Part of a small language model's weights.
Size: 16 layers, width 128, 4 heads of 64 (1 for keys and values), 7.41M parameters.
Architecture: learned positions, no biases in attention or MLP.
Training: a variant of Muon for these matrices, 539M tokens, 8227 steps.
Each number is 128 + 32 x the weight over its row's rms, rounded and kept within 0 to 255. Layers, rows and columns count from 0. Numbers have three digits each. The size before them is the row's rms in percent of the matrix's.

# layer 10 MLP down (transposed), 448x128, rms 0.188, rows 138-244, columns 0-63
094:159133117163160149143130091127137169125072176128102082151140114082139132141098136083105180133032127108161170133179166121119162113106075160157112156179111105163157080070115100187115081148139061
100:132076119146092155087165105125128171065159113111179114104072138161200139153142124110200126112144164145150130090139065150138070131133125072182109156197179102131080128156109160112160129115164121
091:161147158168123118106105162153157156068096075145166105158117064124151135103153107095152099086100100138122124117113162150132134131100125158135104178088060092109094136164136063107112117118128133
097:173125128188128146204114137160084160106150141069114174121106160129134125079160090093183141096121087177117118097145161137083150138125079115110132109079170082120105119150195127090109141120126169
102:140169154126141098115124111050156155070105144163176087107072104135121066120116107112117150112066181116120140179149185200134108176079125171149156192103131132177138116132112105109126137105133172
102:121078198120076103132169136114178058168164137154133137154163151158122119125055076158162123134078086149152111150074142128148163104162068126123100119146122186164140097118151122155127169092163158
089:128132095131080107158091162132109155133178134075142158080164135183109066154155150084139225159166141182130125102093078140118102088091109119146116091102130098104104115169115164116098160098103082
103:116083114143082171149138179108200137157069151109076148144150124175159136086069078146125130154100122124230068178147124105121093145165164168128106140135146135125121085150080104098126117133137098
108:092126136146162091108137134103124147157147132113033167106166121157144134154074079149104130127136115132068113200070126121152103147108118079154052132144095084090138186188127124084107121101100139
098:074149150090076179185173118142107118124137126170133117156141117140145138115136066114114160163121150166124143193123087118114092098139116171138158172143097094110103061106073068129136154079142146
107:096128105086176128129100143088162107124158196133171072118136101123145126120137107128072145084135119145149080116124147099146123144141142149163153162104098175162043166126068148132079111106132136
091:169131119097119104132182139085217159108133042134103132125103166153089092112141084134123103115155118166134124165112165175116104082150147125157106117166086102117071120111130105159049166109118156
085:176162151106178163116115152063139111134112077090179152133160134085096105117166133116144155146137174089129124077072121113111095130108149134100153111160087132146092107111094202116157090127113137
111:181144085139088105094107169172194150120151107144191122086136080153073174097138167102105156145117136133128050151174171124139118100084122099155208155167151163156156121123109077108114136172127184
108:114112125124075143111180125106163168127178214171146117170114186130124111142126118097119130089063137103108202083114080138101135123086144130159128141179076118133128121119154142083146091083114113
098:185154168115168145147146086169152111083130096124148050174090112111081118127133126141110153091167122166094115138134109119182171119155094125158126147095112110137151100095113121092140101129106104
113:121131124119166131130129132061102135105091122067136101133164226137115110107142145169098099084147111170153095139089187114138129121130133162090155162094119076054144231119081093110112090103082160
096:108146115113140104186123097133122081109108097151142111139179142116166158112105133094188111170095143157142146100151059194072166067106132119153092127135150107139121153206136214115153137114152143
092:090107172143188132084100086123109114130113084094091148092102089068145134093157123102105107152178169115146140112162157161109134130134163126111148105093099066157071176169217089131138169153098121
100:110179103096109119185153147163151036094147156153141091139133107154117122105153106098140131146113120181063149161074118126114122134081127130139105124080183088158176092053108156157136153134095096
094:116120145133140092076115070156179102173136125101137120110171159110170136199145158117142156137110135083109151075117142135102143107129093109130157131124152081114142164181103116125182087144130083
099:150136188124095123160146163092123101185073129108069120078128142132138132093132115072172149086122134129186105106139072144165123082107192143138119131068071126147158101156147142059136151121132131
086:153142170069106137130094126126107130145120123112115100158126097075164176139145213084124131108160148144118125122102201091108138187075185132102163138038140139112153161122082138105143130131126123
096:072143166129159161124124110166134129155102160139118165117101048009105059121113143111154080108079140185104141158128133096160133117093115167086125162094117144093167099132161103126124132156134175
089:158146164116073077103157105108187140127142155193159117110105048169165114101124065137107139058172124145131136103122166194131175114088113108144171144094143071092094110189110103113124172092135132
111:170138140118249145146133082104172143153118111096112141145115139118140141136170097171095080101148210093084094162094109066163118151082107152105075093119153124148143140116169101159129186142153147
102:173100125084110106147141107143119124218098051129137110141164078136112150117076084149120104118161091140117134138145178106195133119111125108135066092126154160156166085141194099166136125138124109
097:127126162092043162161113041200128158111142123086178102136127131127118114149082088129140154134155102114116142096165120115133134080136151128147188060159183134145173153106136122133120113083073133
091:125163170149112230085130108124121102067150097142113179161104141122080079100141136133118118090124131072159108146183176181154084136158097159115150140108164150119132083096116150127121098065126117
107:090143088148107133109125153183146165106145132198137120143167139152145121107073157145117149111140125141151073114126106152150073128113149112129147216143127138119062119116163129215142060108148195
095:167094168060130128160034162158119145134156133166153111128109099139107136139134209136085142136153110148113132074127127123124132169151127123128086147116180090126137101148126165116152125132116124
100:143097141169123100147091051148140118171144159120144130151111145159100131070072097185135122120077088076115124092162190126100141152083084087156146125091147097130117114111165116178173113117151108
100:132122136092129161124077100089106105124115133092140165036074155134114073154151107126094133111082155119078154149208132168105163145130096196129147101155199065127139142150132112072133120131150113
092:095104185114155119090092082105084110099157155095144159110129094123061132143093178168112167164141104103126136132116073139175149172128116146103141123155102140154127191142118135097171110165105093
092:147153091169205101125072170116164136067129118078152132089112143093107140147155180102152166122110196077142143158151175164158106164067126186124126110106157145125153135138156083169150141124126160
096:124153139182150147129101130094157107141160133060139135157131127107119174148173140126154149139182065132135101077083180113167141155128116142064127115143099097116079143075128111190122161172150078
099:119199097141165173190199086148103149112133089070142131117105109138122138145104129146085146134076143094104164168087113142134073158015095147145137067140103101197133128149151124165108135139133132
131:167109148148119159183111160159117082199141153121198147162112172143106089192054106166120132131100100174081185143156121127098109152112130120104118102074130146090126146111146062165095110142128111
096:120123147139095160141090137140076130070126129118099105108097134140098166154130074096111138097178116112113129193185114150149082139141141094174111128065115102132115142068130181129100112122102089
100:122163157167150163130109076170164151121166127124164174107108155187140171154158063150150126088073034142117113074149103122138098122138086121053143159141122155137113111121140034110126127148137127
092:109124160149172135138071123107134179165144158106105063125147163140178142139115152114115095126155086190128131125063122115058141150135131096120203097112154158192119146184142121130103110149066179
118:133141162166130148113134157120114163089096087147138129083111145066129135088042126117074162099124104098166144111061103177122168157143101126126135087149109139116076145129161095094145151133173120
105:105125125071131059095107166162126083113109154113132083151079138190136159151117100085106129089122153118116129164131142094158133106140157106137127147161130155108160151151105119172094147078077121
106:144130156127159112094123115144120125170066181130143091182048083138180161130098081149122122143092129147121106120109128138103117148152116108192190086126153185109114143116136139152193127168102174
098:097127067105142161145131094129122107114122118185118128115101146165130205088119082190109151145144131089066148089166167115106123131089148123099178155122170117104088137132130105139123040137127107
101:077123142096178118108087145129108053096157076162096165091131163161184098134141194128092099098095105160148160166122123107075113133102153096129163187136169131142156153131134169117115093112077119
108:152117086107135156135082119101126117155164146119118161188074150106180137167119113156157161084180090122157100119131073115114146117168061222152095150159091136088111107087118119106196107123185160
104:134166104124140070104128144134078174081126100111215152091137101102100085080147097157110163136190077147048158210172146125107088160110125155172119147110102137113136136161155106131143159119099115
101:177091113113188133087130110122097124181109160167157121100137098147098123093201105125113156086133089161141087135107074158105169048137132091167109182179134121176148103162187094064172132066125117
096:126173176075157102113102115127182076096178140078119100076189126164140156109107062122115191153181129152088108171124127106095122091125106138128138135113083127174132108130138183118141171108144089
099:133116124064080126117064174189161208145199111120153119106060112152136129124090150098160156085163093096121064148134199120173157115134114148165094093142149139129099145098093107137114131119155154
088:112159166146189132168112139104044140193169139097158175055116101103129086126096129136105151135124127135147136112133104107089143132163149128144123127061145153111060152146172115092169169135106187
091:099117119106057119096128136152172128090107192177146127125133092136141083113117079091144101143093128110141132127140145144126152099100146107117140123144165116181122134035140133164140117142149099
096:169169110183111133201154132142133085112103127126132141144131130158117196155076102113110125145097116126131162107139158140112108100129115101116157132121086173135048153142208071145112182152149131
096:134198172151155147130093175151131103107118161088099112115105151164096102170126134099111160091118118139146163176093137120157165054119116133148134155049107144095074075132204144115125099160153131
094:110111155117078196097092144117140156109063181126129132154142198166120102093118106180131092122115128118162138164176131147151097117122134136132159113086107146175067168128142166124109164140135164
095:044121090119054146133076097107162120106195150117135178129119103116135101127130147158121144118140092167152145174085097151139163118148182173134115135112123109092097108127124156133091136089148043
084:128147118139093164089099102137181111162157173110143129120120151120106136106110073151157125082133132143153162095155199124139078087131087138073126094083099131103178162127143173145094135122120094
109:107114170120078118118131130096128147158124140171131159145165106120109045169117159127120156082113129102088078094119141167143164131110125177164083142093118158101148154152123127115147117087168180
096:165137173166066146057092127164122126169167170104158122120120109110103058133155063082187164162146084085116082158153112160126068114144140130163083120127125117160131102122132135111108118092151111
086:067155111107056144115100144158128086121172183151129088169134149112067099162122114109159137125101143152104150102142121159125096146082082175185176170103087140102113082097087179186119104108141116
093:137119115103121064102133108149133193113026113146147142120111197084083149115157177100149125162176109096125143091192128107178167103091165138121060133152170158162175126141174114095190135117108137
088:134123133160109122164103179118164109126106118200200105169093086127119096080121113112164088100144073097084116135089134180170134114104099112146100186102134099077112100110184140125151109113095149
102:133132151118127219166091050173098198133078128125079145096155140080143090177124140120130067166162067180101186072167147111135149109160126126118146104153097129132134178154117105098128035140093098
095:110177161110091089144117119110143112194158164133118133148185087135093098141120083113195150110138112125123114127232106097162099122107113097114080153077180112120070098123143160150097163111151121
088:105138119107074149091117122133139100117122149154115162095112134149100103099127134174142168106126116150113153159101112156144107133126083132129153101154178110152161131150110128109091114131102073
105:178129180151174148153177150146103140147121111145079142119093135142160122173125133103042145105126127135148093108123143175041126098125077150161144104091148131155082137141175139082136160122131123
106:151112161176151162141083168156145076100128093111138125119091174100108122175099141122146081057145151095110114125066150139147137096023135140094137091102084158142148141138169121086135146118156121
102:175150083114099135131069156106113157122112103136133152153101110121140077100102169133167073120160136144115131147167084125154168126136129124121074136088110094161108194143090138171130187146148171
091:124189124184169160143137109136081100101134141188114122091091094173087108143076104157123141073159106094123139078129110137108138118124100112132223131140108089137156093115185066135135140177081082
109:104116174113162100086156144115112194091105139116109178130095037102103189089133137090169167187108108152107095175145117074115093162103155105151135078107144145136180157137124074143139149150152131
099:080116106142043154197130090099147106125119190142192104159127148159141129122107117131100060128105154139159211124154117157088168107072114122152148130098113080143160088068096117136083154123133070
096:078100133141108159137074087106166118110170147177158113139173132184115179140130081156119062099115151125188092136092125200122141073153118175126134165154105175135125114068127129117095166184166143
121:105159097136140093175144117122136176103107071151082197133116119134092163112108104106122095161120144160154073087078158080135123163107129093120171133107110093133086120111168064183131197152071109
096:158107147124133162131155117122112140100148130176135133099156114123144084136099188106152159095135100127106093082143111150168141112126140140101113077109136162144149084162110188114091158092089142
090:107087232171114141099087117159141126104140149149071149138199137130121176149120144170149148136118175142142057089106084110136149100102087054110203152072152135128152143151128157105113153123121113
100:145121085078137109124178180104143175131118116115206154063136094164126095141124110177153148145087142104124110134111124109157091097051106113156110097078154178079174157090059151119113106110084138
103:129144105136168226096075111109136128096170194097143116124083123121122084147092087170187133116138107169100138141163190103117133134115134148174123109121115129191160094145114177079150117064082145
119:177151111163146149149107124119140159116079155136110126073105154152163154132068160120097094149139152083163115077093164089120166131112081135190153119163135129116122170126122104072125172171075178
096:124135149142083160129110108045136106125185157151141086095112218130187154119124114142146102140089119168163085150125108142113126160149149144134124093122117153119099104146118087108126127042078181
090:071171103119150144107155111132114085147126109156127103144107115155150140101193101121096164153101197132089126077146135145101200101155125123138166090130113068150138124141188151100102081134078109
098:192173110176178095116091100123151139098114128126166106053161124108161107100079155162097180124118078154132079171102098172152080112133111092137160095148156171136139131204172115116113164112169115
119:155137135080152101128119126082115149149116120100136182126053102137145134106156139153148152085121156108173087182144197080136124147134156178082111058162146136118102144162142078088138255120111146
088:100135071172142107164093096191157145139134168138120148147083138123098167085191123108145092093089084117094149118137187070115144103157169117162099114157084092177154117139183119104161136134098057
110:139131133077117117086115151188123082108118143090090149138131071116179122138149160063134165126131173128068113132139213154144128190069117094148090142147129119127190149166096119025138176127147126
112:145129170132116078104119072141110154090145130134104140148138134173105136112129087119031116147077148150152162164159052142125169095070130091150145050141165169123109114168149166095146099112141153
087:136107135133063163158103175074122121072148190174148061125088121086097115118092146146102146110119133082202095120146103089136119148127143083111180108131183136193159116191129140069104109111149120
091:161085134133138181148140113189174119110100118105113140077107137145130093106128046141152129115174133131188106114161135207137132062166176120118075128179152107147112111125133089124137167120118122
086:094144075170084113087155111182130116145123137082160161140188142091152148141096161125057148105117125134077145117110136170138095155158154168147143151165160131162113125166090110084179086118150129
089:070106077062127136125093197163132164155126142177142178120099220116128131153155147146156126101089100121165154135122151163137137119195114129119054107138101112100069120097178138133105107130083067
114:073127127120150141115139065041154105101167160152109123169162086156089119140061109156148122154185171117122133107111133154109140074128138161155098082129109175113123116116165097116111136101114132
109:107097123155161128114133119124124111171155146163093099118146124139075142125113172109127098167111144174159165102087175086097119032219186061078114130100129107166138116203169102110180122110117144
102:087094101117099127118120176155076119133118152153126151136101194181100168148130119157123067114167091106129153100161213114223106111138108153134121125171078143084073131129140141066172119093153107
089:094119138117129120147120129169110146188150142142116152105177101162115153180107106168177092150110119153174141085158111136125134131143089103159145178187106123107104159094123105170092152095115150
110:158130146149124122112187132156145115136135105129162123119078138122156091078126109119142111135104176123105168088176131156151153107066176061141169114101116155070137119149171125119158186117072101
108:075140059161119079152126081200177063067145130078112108112130120074123080131120135221155133151130139142117138126151137170162098140104148159110183131164100076123121142191113124127105110102122171
102:107128154126121098118122152127142079138145103155139082073139148112148116106151171083061111170142139072103132146128091131163191068145160112115097147129075147147111071111164108179146207044064152
104:164073170135190172144164148188127143077096138083076124102094121135092171119148131108171104145102130099155124145136137157128099202152153125113112082126121100157133143144158157144110117137140150
094:112101082129151137121176137144173099112139133147156121117108131062178110131122140120151085078137138125198096064069142163076164093150126135132105147084077140084150119164135091126173119151122110
099:138163130077121102089088141137126164113155133121160169084145141110118124133152130085130103093091102099152105135162128117185128194114149100127093182085143126152166084092133128145176132092140104
099:175138163104089131094133141128187162089111119111132201059103094187102080098152149121101155156101136163119047078126188151119143094086102121092145119083090123095109105137100123111070151140082155
088:037115140087111140114139065164140132122162087140103156147086172108139136048104192187116126099108120125165112118163096074163107149119125131119164177088151091113140161182083137125116145180110074
124:155133193107065167199126108131176144163104089086157177069083138142161083123159101110151122127161141066082134145198133097202172117134137113113175116105104087090097125103145083123084154095070123
083:057130124081119143118127088180090155181120146167154087132142158154107139119071103215114077233132117126089145137118099135120119166127107160147151094126132153157141074160088149099154151069133128
104:141135124062139134099134081123150067107170160131152138124118108083123130110128118121138197119111078115120091177091091052081136191103139165149101129120148209128110138065132159130204074116155119
106:101147148110094160175120136118164079128176154089123099165151097076107135086113158133137170159033115144178139142120079114045151092060133103184111170128144186131105075126131111103128127172208148
096:154171135153134168089148137058083137097081114161163107062119108112163091164115111117140139129168108097093103132217163123118159127171122148137108134065092123097141114128128181046126077159146154
# layer 10 MLP up, 448x128, rms 0.136, rows 139-245, columns 0-63
098:088164108163143130197091141106196113139111105130079159177164117105061093097091120130087067148143113167111135120113151141160165155104125178109083172075060191117107136125160121130120108147163140
099:115136144154112111104149205092153163157139123114135127134079139153164133103154132135141084190132080124120117132128101115154092132128107081120129125118147186101126083104086169123129186138117125
098:156140083123068127125114132111129115173185127136193179095131194092150124118146091151128169142092091091158148111140097155134139125115101100145160133135104138095065105163105112126062121226118128
102:184196117141102186108090087057116121134146119114168131125145095129102156136123108119151140135113140118148177136120158094065101140144135162149150117154119121101115098101107090099093134148115145
109:156133076203088132122125183098163120089115180181141109066141154120098148106112087148108106140133137088160101046078108124087073087137116095164175133153091102159176134163104103108138124111128134
099:189109107105082098132090132146148164122108136148091065168115121096153151124080062123122027035122085094143178144126156126174167119148146102122101119121077103137136140139053063159157159176149160
108:133210109090173149145190101138135155134145134079135118102152188114145135123245100122143158116136150146097150136154099158087124138136155132137137121153086093141097135074147057164118102136095115
106:137138142097180142082113140140160128122092118072151149141110134093147171080169179131152137142148154133077143120109095123165122201115130106142154106144083156106088075068166120164145158130141131
097:190158158137139145111131139089120103172109089131136029124131117111162147168095187100110145120065186116165095125139166115160122102106114175120124139118066126072132121129106054164120121129115164
097:129114103118155126108138191172085140114104078102053127120172147110157139103128146152174119166170131116115153131168143103106119112159111136117000089122169132117187108128160103117160152146138117
084:080074149152151139142085120152094162132139187085142143147179166133194156123122158124131141168095125069162162103167069095134155175098133119121135172113162143183152126142097117112159116100131107
092:103117092127114112131156105124059101113114133154131111093106102147164141115105170152088113079106175133135140179132148124070150147149094134105118164104140094105171120097190129059091199125131127
097:152155149104185104078088161109119118143109105114097069144121167142131121123187094104177143090116136151100182095111144139191172119149120179135049132162119096133114105163134126141156119075170147
102:141187151131138178167116136102151118125167112154130177141126135133139163152135123135119135089112153147146167056152121108162121140124099147185203111167106163077099113099135166107153130087093157
101:140092113084116057104167140126126107202153146122134059142149187103167106154119105092142083152160116103127066143088130105065124046122113153125123150088179121141121128141139143168140075176181115
107:089182133099138159145119077157068085111146144129123179117169136154129167121135111114076109161106077086106124129135110126152103107114137142123159161109134153113130135151079163143066136151146137
098:078164177143180169168071143153111090148107106098163100154090138125098145101090068168109106143121121080114127094144123113151119142141156090135131201137131175120133087103099157159093087108099126
098:141087085087140179079102119114159150104098168147174138150163160081117085152121096169095089150184125176162115134074130169169085092096108157177120128141106113074122094129081169118117091130113098
103:160178150067206157133115172125130186104134103116177112079084131136071138139103090077110175108154123128095108188064071152102124077127132126122097181195072153114103115096180106172153135087099150
094:178153132167113139103156206083069154156149082133157065156153131148110085127127139146135106172143141115120149122145113111136138129197123110157167083164141168188127181141143150147065150145093114
100:136110081194120119158109165144176176065100085141134121151175148077143146116133116191093094166141097115112163124138099189117142103096217099086133109092122114110081148082103140138162105056148121
098:126198075159183138111134113124105174097149057100096114061110091151078142199165114136134154151081137162097164123129112110106135113125112151138147115151140139129141108137193119147089171132100141
105:176104077147171115157075115059153091136140161106168147135177135126111156132123140137126131165185106136104157119146076074133191100134191121186085147176116101170163126127103091148127170059132087
091:152158177109120128115141107149152162101140079129125124141178115123128195118125161103118125102126148145156097119132127204083165088115109106100122141164128132115124143074090095101116114144094148
111:153090096126148141146112111132136061151140133147112161164155138127105149078075108136125211147166114134153137167116078110116135115072109135194129146118107167153115160106122137151111156164229141
097:110116092166075113155181045140180089138148180148122125151161187111138152122112135126163140163111126086124159103068146124187141121148137144113125107150159069136042079095103132131101184170154110
097:127134138189104174064108112074090104116140121140096095128142105162165180183151172092160087178146134110129176152140057162169098130154132150154109131123114149173092126076107132154059077117180139
099:145117129129233124145117203097056168141081100087103131121200194195138146128128185134156121176120121195110142129102070142106108154065153094152114159157158085156164130147117157148107132120115109
102:086122076153119120155092159128118171129125114188132159069127118136127123096129110111140110103181180154173105103144105221123133143156135120108171155132118041117094107142082158154137102127134120
100:113134150129153098102100085163178056105151148101072165166143168106146133067198084107137164169171122115131122093115151095090101148132153132102147105151093073120114059076159150125135120109128156
092:104170124121107172167142119126123122107138073178077086144120147160099143131155076133118130086091195103107062150116087166110111084158133128121153200131137166158160066117113131143080124117210173
103:167098106114098160173105094133101136136118128100088172183200102117091161156118126070181139164126117110160114121095112123124076117101131135116130089113064155098149147126084189121164091198147166
088:107154104124130139105111183120085162093131140170100137166076121157124101135213165099163091098183102127110126135126139135155102105162125109143112212148107102110072132080168131182110158108133133
098:116078106126116136104150094142105109161071109166185143072142155089112170078111074119167104189096105206154174158135092127121116071140163103126088138084129147139110171080143139136105123158113159
094:105093149104068146139089115120098159152151132144123119130142151090171097143094144147058078137117145124131168164132149101104146167128132096163090249116112129091173153166085155184161132145111136
099:075093157127167088146079135069120148173164081138074084125114152126171102192163099070139095149104136166172125133137088128137187090145110106169123125138121098136142155110172079107178121077113093
106:082148140149078110114113124129132173060106079115044096060170131098199160083142099119118140146107160113164044139089069131146094130143131160176125170224127108114092097129118170107144116128172167
104:096182056110186097121176179100195098104066091120118162115139128126185077112161063095108122081120160138133153203191113130091109126168170143111142119091149116144133139119084102113113121136137104
100:145126177159131133087133147121112114138167141101126175139118118127174069052132098141109119082151175161116115106141139131153108066089159163184172113167106123133088093133155106144115121083187105
096:200187072159125125141164127132165112094124117101191178091152140111112108080152123149158144091133105080147156123134149078139167146116143166144087147097187085110116113108065093059117105114162157
121:102133115129109188161212105114154094097082111105091197090126143107091101153145151113124097168102139181102162040106080146142139158117093162125123152134103216114103063128130107137135158131126067
103:173092202123115178122143129152108126204176118106086109170112158100147133175054085091115145107161125189122217054174082097097100170078136121085091117105156100126115160104145111145149154127124137
104:136123040139095130151109144107155115119209110156123165097212132131108096076099119092137120122111111147142135138061133106165112111127135158090081135094101145178155103075122112098108177116182149
100:127109134116098155128088111067133161136182152096115095083113127115104073148125182060154125130152108105181104149137092096107120126173146146131115141149102185127188105139076143135107063145199117
096:138150110109142154162094125136078130134152144110137105096116090103141146179121127121112137148170177161090137132161143120153100114161180105207091137124084127071177155103138117157091117147126126
116:159195108128139165134119115155068165189116146109111146143125085102115155187210170078182133137112194133135118065146115118093144157142039123112127149102075118096090144090081187094109055091140109
103:110144142169194144193119117170138105110149106114093095115093065082093141089069151145153083131090113130127103071088089126170176107124094127110074153100123158141102090079127146076167153192102136
095:146124129145114057092111130162110144158149132114118125125035139096135099127069127115118142120148136091134185118080120167126135163112151132122142109077103067118057138140141116104168098210181106
101:135124086068041137116073158157169177097159151134147081097163114142124119118081116199137090116163103105122104140129128166112166111144136109160121115097139130100143118125179125167071090165096083
091:133079137119101178099145133124145136200114160137100125128181094094066132150135130126098099214122168176148109124163174135102079224102144121122174206120116057188108089163116130162110102133136113
085:157097095096126185147150079128192120074106185148115103141097149116118112174117138113147091086159123146110175114129116136160125130140183132098181137130115163138127141117072145151062100171124089
096:129112060157158179154112149153091070141147112150145039145162154111144115164093162128149128128084079055144108077113152105189083089154139129116165133102099115198187129192153143149140127121106124
103:138069142050156140067103119145148140184152123125091104164116167143145091134111084076125092152159101166148186145144110080166092090134093126179110120133141145140194097165082148104142082116115084
100:103081146084203145142072128101124077176124111091114207110107048191123147138160150095113143147149145124177124083127151097121164152147139149146151101193146082193095131145096131092123082118098109
093:171149149114185107152127136097095084073130121117189110106134147132119146162150154081079119086131150167084115154122138073116160196173146134111086107164123167152127064162115074115121104084154131
093:145134166166133074100155142148133157180160116214136133171142108163087142105120145170179101079137153146152091069139079072164036081175148126159112159142145194110078076131077129102129167110138111
090:116110165064106149113116126111138157129142057123107147143113138138121109116121180159138102153159132082152093098130144119119086142147205121118100138070118123077120158130153099159181082186148153
104:168108146136120102134074105152128058091118162151096112133154124147156197086075144124115091140133155197195122133141141107153110085181132083133101168094146161153157137105104115138097199115097138
098:105088160129167132181111136139141118101138134182107095125130109119145118166099177136050072141177116046125122163131060101163118130151171137112079130135105169115139124113175138136097118187050132
090:088107109091236136112128164109082066121083136132125148153125166103109100131109159196120101125136115155132122145115140062136137141093130133177079147136117169153133148109200134117142148122072121
093:132115158161087105108093168185169083155062113157124102116182136090107132070087095109118115126135140195134091108127122117117086152124132119146145117153137127110072108129147150083116195143076151
096:132113151090122128124076131096168101172205155115089093137143156097085176150174072116127158112104147203138160094102141082114036102111089172116153112130169153159143142169101142120122110120127110
105:106169108114121067111159188141088079131157107163185153146096155142119150080086089167117116107131166097153070187111108140083114139141134139133071126152118151078159066135111167165143232133210171
101:106205088124112111112109133082199109139095146180107110114133166120141192121123156163043125115116109204157127082080136145147146124026127144104146117113194092145090163115149125168119115136120091
088:168118124112168103158128118115065133134097083129140094154092101115147121133133105092098083130163132156152100164137189099129181140081121076106104176150131179135142125056078123096126090096107155
102:092084145122162148083042166075190099106140151166102144191093087105065182144190119123157157124131167128126177062140169105097147123132094099140114105094110154119124071140134125141144075163177133
119:098180107088128131102120156139097102110123189132129172112113161116109152121116076158081111193152111116134129122070096128079109121097149092150172108127070172102129111098146101117088085141128156
108:145132103091136131127174170146174107143174179087209162175175143157105170175150130110142106144156123061118113124118169108071050137185168132132119096124163135170114102084114141113077143047108071
099:160161099181155107115170174154133048143124088120107145140174171139146120071088148121126189173088107135090154165139150066091119129137158183177063162144085127175050108121115147085126150128159125
102:124094160118140103131122146126138135124055152169181101104109176164155089140106136057112022107150106147158100124159197128114087184168109113091104141137126159157100144130096162100101164150071165
089:100164066151174105076081184085124127146091105076103150133171090083097102172104160118189113143139173123154100089105136141152147122144106099117106158123132095161116165127156129129141162103199176
096:116172167091176115083087142100126078137118117165082137106148102137124171117128124140082171159203173146084121116139121121146166094092145108162045104130153134150128105167150142151172113148052115
113:157194154161104130140174132135123095106086143120095056116128129126178097156127125148125140133181187132083167108157175171176175134153121172115142115148126133086172120156019153196070110158127123
096:175166165129183078127110142114118138112104111117126101143119165147090135112150128103109154131154184128130165205113153095109150150165179134108117188108145150144071093062096088091176119141176119
095:155134114081132103104120141150105169133183146102166160101074111130138104108183111143065147107092149169106155167160147158115117101136151164154060105164083141094121141135046123140090100145155165
102:103078111082095145125125109158115065128073157113049093150098097107131131115078133097081140082114084156132121152112125151047139145170159153152141121177086131143149145106151122148132104218198141
095:148131118130181061108163077125171117168102123135178176132136144155144149059159136130119174145181143133110108100069069165158155115176083116187091082155130123096083095098137118103212121129137133
120:135116116090166128165148143164218145148117155143146161079168141175115129174145133087136111133117126153127114072125153130069152179171158133139156093129124060107100179104087100131119140108098120
091:160105187093161158172145159138105124132069141082124138151080101142060112145118120110119129151130145126086120124092133135126178098113130144179133086115139121113129119077125129118141152162137107
094:159117137119133140138072064043163135143145097107120187134146159128162125073066115137185123142094106072120164093168108155177131145153169121099094116085086148153155163093130127185136069110149190
094:109127124132159163150126120146086106134092115100124097130099147159050181089165111153146167136125155104121165142125111128174173132119109119088026120151106093089074122143079139124112138123016136
107:155057159144105143130115129130082121074152124086087100138169146125109172125100185094070043156125113142089150104115103150143186123107118097156109168114147176142167170119104135201157105130138106
091:143125153108127144168178106184123159116150077124165065117130115186103114084129075113065170117101127142122135140119087144146063170152131081157114147150104138095154147089061135134159103097101142
106:144162170101118134193165106161151082132061179126152081153170183119145173107094090086103176137134142089146121136144114137065162111163135155030100109134134134119087152103044162105130176165180143
108:098151101117124128140107114144137142106103100169098125143138125145138124150091117135131114117121106139171071149142035052082123108095071095152166141103101158079130183092122106187082143129082132
094:157212106172112126115093137135136077140129090118129128135101158094124170159154108179181092159142122147132099105105140114108165134144113089085091095122137116109163089142132123125111122068170147
094:125119155117133182123128124173130105141063171123161166148116114113106111191108050181094136052110136157150161153111132133130110091134135131147115159125118118097120118162129137124125097183179144
082:165140110061114121131191166061117150081133078151105151112093107121123137126061096155162068148184106093147129102191115075116129129133128138097044087104137142135191117135142177145159140163125140
094:140116148145112103083110111090176041108152094156170087127143116107145102112118113147122088139212135160173128099153129092098084133116141086152161146139143199170109113145090139169144119127129106
115:165118163072162144186118141136127105143126148020144135072170102132176135156107133119127092107116103146130199083109168170072114132142149113110096130091114104165160177201174100111161116134080142
107:146119148131130062106147081097052079151176129131141080154141108083152176115154092160156093141193134115096124078081157123068138112215090161105140067121123133124104099142123089142189134171111159
106:161171192076093110123217101126164119116108116129098132122148129070134135161183133134081113149160169085158148064082098110124124147110110191150118103099117102067147137086096154169114140106139170
093:164105111160131152152109155087155062122100136114184131177131202073131123105128183125057115154167144145129168134077122101173113113092160128130073111089129109124170091169149168121130141124125139
107:121136131144074179188137148124147133078095132106116096143180167148140116109097113144164130111123056073118111180090116081173084097176132125151133137129114129148097106075114056145145137164130143
098:132113100148200124151170165125151157162107151144099130155162134140107097103199090058095051099167118110144131139119153163111128133139183120102142138128157118192088094057129167134141154106124114
103:164167151129132092176151143097129142186150156122131117116124146095069101118163130086105152124092167142063098144144167088061142100123160104099117123180113118020152165114117129094103111126213193
104:097139083105174135071111107058133096104071118102135095150108160093177125124104130122094137138143130171139147088179115143153096144158075176175100106109125107081091103181123148080144113204149095
093:104153137128104148127142122103125140136143117139124046094142077180097119123092081154149109129143131140122151130091124182156061170160121076126055122093212197139136123112144182122148138120121125
093:139111116165119129129131094164160129140116162162107051142144103118121110106131136161153142165148082149127125050158147116112107088173135175137148090093161142119085111150124123098136152086095136
104:115118128043140135129169089131144093216121162123166067103111136092173157041118152112108107122169114148137155163114148146149112128130126101093119153129109119161140090070094133144139142075153175
092:170142108082083106130156181148121168116146133107150132092139070123132117182161141048116090165143188094157103130141168127109116098153131080184116134145144132100130140125101114150040052139140121
111:159067151174108140196166175171153143177119109123100101092111112182114140116153123161187135135088149097168110131122103156129116123113136120086169069110104131104094147100094085175103197086166146
087:137162099126142109122113093108175180118149152121105125137158108162137070115155087120131158083117148089082152092172140085195152123047097141103134152153080162082118131142169139161077142158116078
108:176122087180148138174140152156085151082053085106152168072104148168128176095144141133121056181169121150128127116124151176124057122180099158182145108136096085103090117153136113090121131138130149
105:138186091107120111102137147126179211101091148138154080126133169122141114138127081101179123133203136160099134126120140142172124121164089129095089111109121099111074143076101144132126113066089107
096:145061123144060084177123133204135101105123083129077115156123190100141146113167106065091154092151132102165116169146075119140126112131158140135114108106106151131088124103111108166143169166068155
103:135108178035111138080114138090057140163152116167179098073155109112133148095132116080115208183125201093191091072097189147163130142106135127148149123171139134110105173118125137127150144091126141